config.yaml
n_head: 2
head_dim: 32
activation: "reglu"
norm_eps: 1e-05
tie_embeddings: true
init: "uniform"
optimizer: "adamw"
beta2: 0.95
lr_head: 0.0147
seq_len: 512
Each number is 50 + 10 x the weight over the matrix's rms, rounded and kept within 0 to 99. Layers, rows and columns count from 0.

# q: layer 2 attention query, 64x64, rms 0.176, rows 0-24, columns 0-63
# k: layer 2 attention key, 64x64, rms 0.168, rows 0-23, columns 0-63
q0:68 54 50 62 44 48 45 51 37 43 43 42 35 42 49 56 45 55 49 60 57 52 41 43 74 46 56 44 42 37 56 55 46 69 60 57 45 48 37 43 47 46 42 55 49 51 47 51 57 44 55 49 46 49 46 56 54 52 52 51 48 39 49 41
k0:50 54 41 46 59 44 51 53 62 47 50 37 45 66 50 58 45 38 56 58 47 55 47 64 47 53 60 63 51 40 61 41 38 48 53 43 30 55 65 40 48 62 50 37 37 46 47 49 57 51 52 53 38 53 53 56 46 33 43 50 42 46 64 58
q1:51 50 56 48 50 53 29 56 55 58 51 55 41 46 53 50 39 48 57 39 52 52 55 52 66 43 40 64 58 56 37 40 66 62 57 48 54 45 47 38 35 59 62 44 53 53 45 61 49 50 52 45 56 56 42 57 47 60 62 48 57 50 54 52
k1:32 37 42 42 52 59 63 47 54 50 52 44 68 35 56 44 34 47 62 34 47 56 58 37 57 33 50 40 26 53 44 63 78 42 59 41 43 39 57 39 58 56 43 52 53 56 66 44 48 42 47 52 55 63 55 53 31 57 66 46 67 36 51 36
q2:38 51 37 60 31 68 67 53 28 48 50 50 53 66 38 40 55 49 44 60 52 38 55 53 48 48 45 62 55 60 36 41 47 62 57 64 57 55 54 54 55 47 59 49 58 42 52 49 40 48 49 62 40 49 45 54 44 36 40 36 43 51 34 40
k2:36 50 54 55 48 57 51 60 27 44 46 49 52 52 43 40 43 56 43 37 52 36 65 50 46 46 55 36 54 62 48 61 62 49 52 54 55 47 49 41 66 58 48 56 60 43 50 45 49 48 45 49 62 44 47 62 42 46 47 60 61 51 39 30
q3:51 48 41 48 52 45 61 27 49 48 49 41 56 71 29 53 56 54 62 52 47 35 53 42 54 41 47 41 56 51 55 62 52 64 45 46 46 46 52 66 54 32 40 54 53 43 49 49 43 56 55 57 54 44 49 48 57 38 42 45 49 58 52 44
k3:55 53 59 63 45 56 60 49 39 45 56 47 40 53 45 60 56 61 51 34 35 47 50 45 61 61 44 47 63 56 55 52 47 52 49 53 55 47 57 61 46 50 49 51 67 50 47 48 45 52 53 53 44 44 46 49 61 45 51 54 41 57 36 49
q4:35 65 36 49 53 60 52 52 52 47 62 42 54 61 48 44 32 41 52 49 45 35 63 59 33 53 54 59 44 56 42 33 45 49 65 56 53 42 63 57 57 54 51 46 51 48 55 39 34 47 49 52 41 61 52 56 52 52 55 60 61 59 46 45
k4:44 62 49 59 66 57 40 41 47 46 48 38 50 30 51 45 34 38 46 47 49 50 56 55 55 48 57 56 51 58 46 56 60 34 59 42 55 37 62 35 48 50 54 55 47 49 52 49 51 52 65 53 38 50 50 67 34 68 44 57 62 41 48 35
q5:56 53 45 46 29 50 64 39 44 47 44 53 47 57 40 51 59 56 47 43 55 51 58 41 59 45 41 63 52 58 45 47 51 65 51 49 51 50 49 48 58 31 53 57 51 39 47 53 58 59 53 61 48 38 48 60 59 43 41 49 35 57 58 48
k5:49 43 53 52 24 45 53 48 30 41 54 54 50 59 43 59 62 76 48 35 47 46 64 45 58 38 34 35 65 62 40 61 52 58 46 53 67 48 29 54 40 45 54 56 64 57 51 55 50 51 59 51 74 41 47 59 64 43 57 53 54 56 42 41
q6:40 65 52 44 51 62 33 64 50 53 50 28 50 57 63 43 50 49 54 60 39 37 66 67 33 57 55 55 45 50 49 39 53 33 57 50 61 41 59 47 40 64 54 52 36 42 46 37 46 42 37 56 34 56 58 56 54 45 48 44 61 35 39 50
k6:45 45 45 47 53 40 34 61 44 43 35 49 48 45 65 47 51 39 30 45 38 39 69 70 43 42 31 35 39 55 54 57 46 49 67 40 51 50 48 40 51 58 51 60 50 45 45 55 52 51 46 55 52 51 40 52 38 72 50 59 45 49 33 26
q7:50 58 45 53 47 46 59 62 35 38 50 36 50 51 68 56 50 42 23 55 47 67 63 58 39 62 45 54 46 49 57 45 39 36 53 43 52 46 55 32 49 42 54 74 51 50 59 37 55 61 52 47 40 58 49 62 73 47 43 52 69 43 46 53
k7:55 42 50 43 50 31 58 51 34 44 51 53 44 60 55 52 56 60 19 47 51 49 59 71 58 38 26 40 58 57 60 57 48 33 64 48 43 43 30 41 51 48 51 61 50 43 49 54 52 48 56 52 60 40 32 57 38 56 35 56 39 67 46 45
q8:50 62 60 45 47 72 41 59 53 60 45 36 49 53 61 42 41 45 52 59 49 50 62 64 28 58 68 65 47 35 48 46 58 47 36 49 51 55 71 42 41 74 54 57 37 34 51 38 52 57 31 50 37 56 67 41 53 37 43 52 59 33 58 55
k8:47 41 53 45 63 48 53 50 46 49 45 47 54 41 47 42 46 36 46 59 47 33 61 59 46 44 50 43 41 43 50 61 52 48 46 49 55 56 59 54 37 45 69 56 49 47 54 48 47 45 39 57 46 50 42 37 45 52 52 52 50 64 48 51
q9:47 66 53 56 32 48 49 79 37 47 51 72 39 58 58 51 39 53 34 56 45 46 52 37 42 76 35 46 52 56 48 57 68 57 60 63 58 57 57 55 59 74 56 59 61 44 61 46 42 56 52 59 53 47 47 46 50 43 53 50 57 46 27 40
k9:51 39 59 62 56 47 41 53 44 53 45 55 54 43 50 30 58 57 37 50 63 41 62 65 55 49 32 52 55 46 41 67 57 57 67 53 52 59 33 42 62 53 58 62 42 48 58 48 31 52 57 47 49 40 27 66 54 52 25 43 47 55 38 27
q10:37 63 63 52 47 45 27 45 32 34 41 45 43 48 46 59 36 59 44 46 44 38 58 43 43 57 41 51 40 71 42 54 54 48 51 47 61 55 55 60 54 60 69 62 51 32 64 26 58 63 61 57 58 38 44 58 43 47 23 76 74 45 41 64
k10:44 39 40 48 46 25 45 52 45 30 48 70 46 41 39 56 53 66 53 48 33 43 44 48 67 37 04 33 50 54 49 41 48 46 61 59 37 50 48 40 54 49 58 52 49 51 37 62 45 45 40 60 62 35 32 57 45 57 59 50 57 65 54 66
q11:45 58 59 67 40 52 40 58 49 52 25 56 41 73 78 55 50 46 50 53 64 65 52 51 64 57 38 40 34 50 44 34 54 40 53 60 41 65 56 71 43 21 57 78 39 70 59 55 73 45 47 68 57 53 37 49 54 79 56 64 42 55 37 53
k11:64 54 60 56 51 38 47 65 50 64 41 63 44 62 64 60 43 48 43 55 62 40 44 56 65 46 36 58 53 45 41 59 36 48 62 42 40 47 49 29 64 40 35 46 65 64 65 55 50 49 37 47 49 55 32 79 56 51 53 55 47 36 44 53
q12:66 33 31 50 60 47 54 51 70 52 61 62 80 53 50 42 56 45 67 49 50 65 54 48 59 35 55 36 53 34 59 35 40 54 59 35 39 38 31 50 57 54 28 54 61 67 46 81 49 29 66 37 56 63 67 49 58 43 83 40 23 39 53 51
k12:46 56 54 54 55 56 58 67 64 67 60 49 65 77 56 53 44 30 49 60 60 60 61 53 40 67 95 55 72 40 50 43 54 55 41 37 50 50 58 73 30 59 42 41 58 46 46 44 55 58 67 37 16 65 76 45 53 38 37 40 52 42 46 54
q13:24 62 66 67 40 44 51 49 43 51 34 46 34 55 51 47 42 41 38 55 51 35 38 62 46 68 51 52 49 46 45 49 56 48 25 58 54 69 80 36 45 45 50 56 41 42 56 30 54 62 33 74 40 49 50 44 45 70 56 50 33 40 34 47
k13:55 48 58 30 42 36 51 37 48 54 39 57 39 32 41 39 54 70 37 57 60 43 49 55 44 34 31 40 41 53 59 68 48 51 47 49 55 36 42 59 55 35 62 64 63 55 61 53 55 50 38 65 54 32 22 65 37 56 62 59 42 47 40 54
q14:45 40 64 55 61 54 50 29 69 69 51 62 66 50 35 37 61 48 61 60 47 50 54 53 55 37 71 43 46 24 57 45 47 50 31 44 49 55 43 49 42 55 39 38 46 46 58 71 41 52 33 49 48 57 74 39 63 34 56 30 16 42 61 48
k14:55 59 47 35 40 51 59 63 55 63 60 35 50 47 46 47 45 39 48 63 58 49 47 42 33 62 74 38 54 57 65 56 47 51 25 45 65 38 44 80 39 35 49 42 73 69 64 50 60 49 45 52 32 53 58 48 46 39 58 51 46 69 46 42
q15:59 30 72 40 56 68 50 31 64 63 33 71 46 46 54 58 59 57 64 44 44 59 48 21 62 42 46 60 68 67 50 58 48 50 45 57 47 47 58 56 55 49 59 35 45 53 41 60 55 52 43 54 62 47 48 47 38 53 63 49 59 53 41 47
k15:57 46 51 61 26 52 34 49 68 51 51 46 34 36 51 48 48 61 58 44 31 46 41 34 66 54 46 74 39 53 36 50 44 60 46 68 42 58 66 41 46 40 28 44 60 42 67 44 34 54 30 47 50 67 55 42 52 52 56 55 60 64 34 57
q16:39 45 53 59 28 64 59 46 40 53 43 45 43 51 45 61 56 61 55 50 53 51 46 44 59 50 46 51 44 58 38 41 49 67 51 47 54 65 33 49 64 39 57 49 50 54 40 57 45 60 64 59 53 40 52 54 55 53 44 39 51 53 51 44
k16:44 38 49 47 46 40 50 64 46 51 54 55 44 55 56 60 35 60 43 40 40 50 60 58 47 36 55 51 52 55 52 54 62 52 34 39 43 61 59 41 61 46 46 42 47 57 41 39 50 47 51 50 60 52 47 68 52 56 31 61 60 53 55 41
q17:43 46 62 42 58 44 56 54 50 43 38 40 60 54 48 37 60 41 41 55 62 62 54 62 56 55 48 30 57 44 60 54 47 31 35 38 50 49 37 48 60 31 36 67 43 39 53 67 61 59 61 46 62 53 37 62 54 49 55 52 53 25 47 57
k17:61 41 46 40 54 44 55 53 50 50 51 50 36 64 48 50 56 53 40 63 62 50 41 54 54 49 50 49 59 42 52 56 37 63 51 53 58 47 23 54 49 44 48 41 44 52 50 59 57 42 51 46 52 43 50 61 56 35 39 42 49 49 63 61
q18:50 52 55 46 41 66 75 38 39 63 45 58 54 76 49 51 55 51 53 47 51 43 52 40 50 44 46 58 62 59 41 36 55 61 46 46 59 50 51 57 56 39 44 48 52 41 43 53 48 47 59 59 46 42 64 57 49 55 49 48 47 71 48 45
k18:41 45 55 46 34 63 52 37 38 57 46 41 53 34 47 60 50 63 52 29 49 65 61 38 64 56 39 42 54 62 39 55 60 59 49 50 61 50 44 40 58 48 52 46 53 59 44 53 47 58 49 51 46 47 54 61 62 67 47 58 54 49 34 46
q19:46 54 51 56 50 37 22 54 49 57 71 63 42 30 36 54 42 52 59 43 40 47 50 44 43 49 69 56 48 58 43 64 53 58 50 56 55 48 66 46 32 58 65 46 49 57 40 36 49 36 46 42 55 49 56 40 44 50 31 57 47 72 56 57
k19:37 71 45 69 53 56 61 55 56 60 45 50 53 45 45 36 26 45 59 37 36 42 51 37 32 44 52 57 43 63 57 40 67 36 47 51 38 41 84 42 51 62 57 52 52 48 54 35 55 46 43 49 56 58 58 42 37 55 62 50 43 46 63 48
q20:64 41 58 36 71 37 30 34 61 55 49 49 50 57 44 55 45 55 50 46 37 67 40 51 71 55 46 45 57 46 64 46 49 36 47 40 44 37 35 44 30 41 44 51 46 46 50 53 45 53 55 45 59 48 53 48 38 41 65 45 46 43 55 48
k20:57 42 57 58 49 33 44 47 61 47 73 54 38 52 33 50 54 52 45 47 32 47 19 52 65 58 57 53 61 43 64 35 40 40 55 53 31 43 59 61 40 51 59 52 61 53 58 46 52 34 54 46 53 56 55 28 27 44 57 52 44 46 61 70
q21:44 45 50 54 44 57 59 26 46 51 50 53 44 65 32 42 67 62 36 49 61 59 50 58 58 39 36 38 54 55 56 52 60 59 46 48 56 59 44 58 49 39 42 53 58 43 33 63 39 59 57 54 56 45 42 47 39 35 42 44 27 59 35 45
k21:57 56 64 60 27 47 53 52 46 51 50 45 56 53 48 40 60 60 45 39 48 40 48 42 52 51 47 52 48 51 40 53 57 61 43 48 65 61 51 51 51 58 51 31 58 53 61 44 42 44 53 31 48 51 49 45 76 35 46 43 52 59 42 53
q22:51 53 36 66 48 54 74 37 43 34 56 62 51 59 38 55 61 63 51 39 51 47 47 40 55 52 37 56 47 57 45 50 60 66 48 60 51 55 38 56 50 39 48 52 60 42 40 61 53 49 62 66 56 42 37 57 47 53 49 37 27 59 57 37
k22:46 37 30 51 36 44 58 49 35 47 55 51 42 42 45 57 71 67 50 28 47 46 46 40 68 50 40 38 61 58 44 46 50 59 48 43 61 49 28 51 56 49 55 51 70 52 48 55 54 51 59 46 61 38 48 54 63 43 44 54 60 64 52 50
q23:52 46 34 39 43 63 67 45 31 46 58 30 43 62 35 41 52 55 43 64 52 42 63 48 47 51 48 60 60 59 53 50 49 58 52 54 53 40 49 53 57 44 51 56 51 35 44 45 46 59 49 61 44 46 40 54 60 29 41 48 39 47 52 38
k23:51 57 52 57 35 59 54 55 45 38 48 45 51 59 48 56 45 59 34 43 41 38 56 57 52 55 38 36 68 56 40 66 50 55 67 53 65 47 50 39 52 54 51 47 55 41 39 47 42 47 64 49 59 53 36 58 63 52 60 56 54 45 48 45
q24:49 40 33 57 50 55 61 39 49 58 55 47 53 54 32 42 54 63 51 58 57 40 47 62 59 43 40 44 50 61 32 58 60 67 49 49 46 48 33 58 48 41 47 59 64 38 45 46 40 60 54 53 53 44 37 42 64 50 49 52 23 59 40 42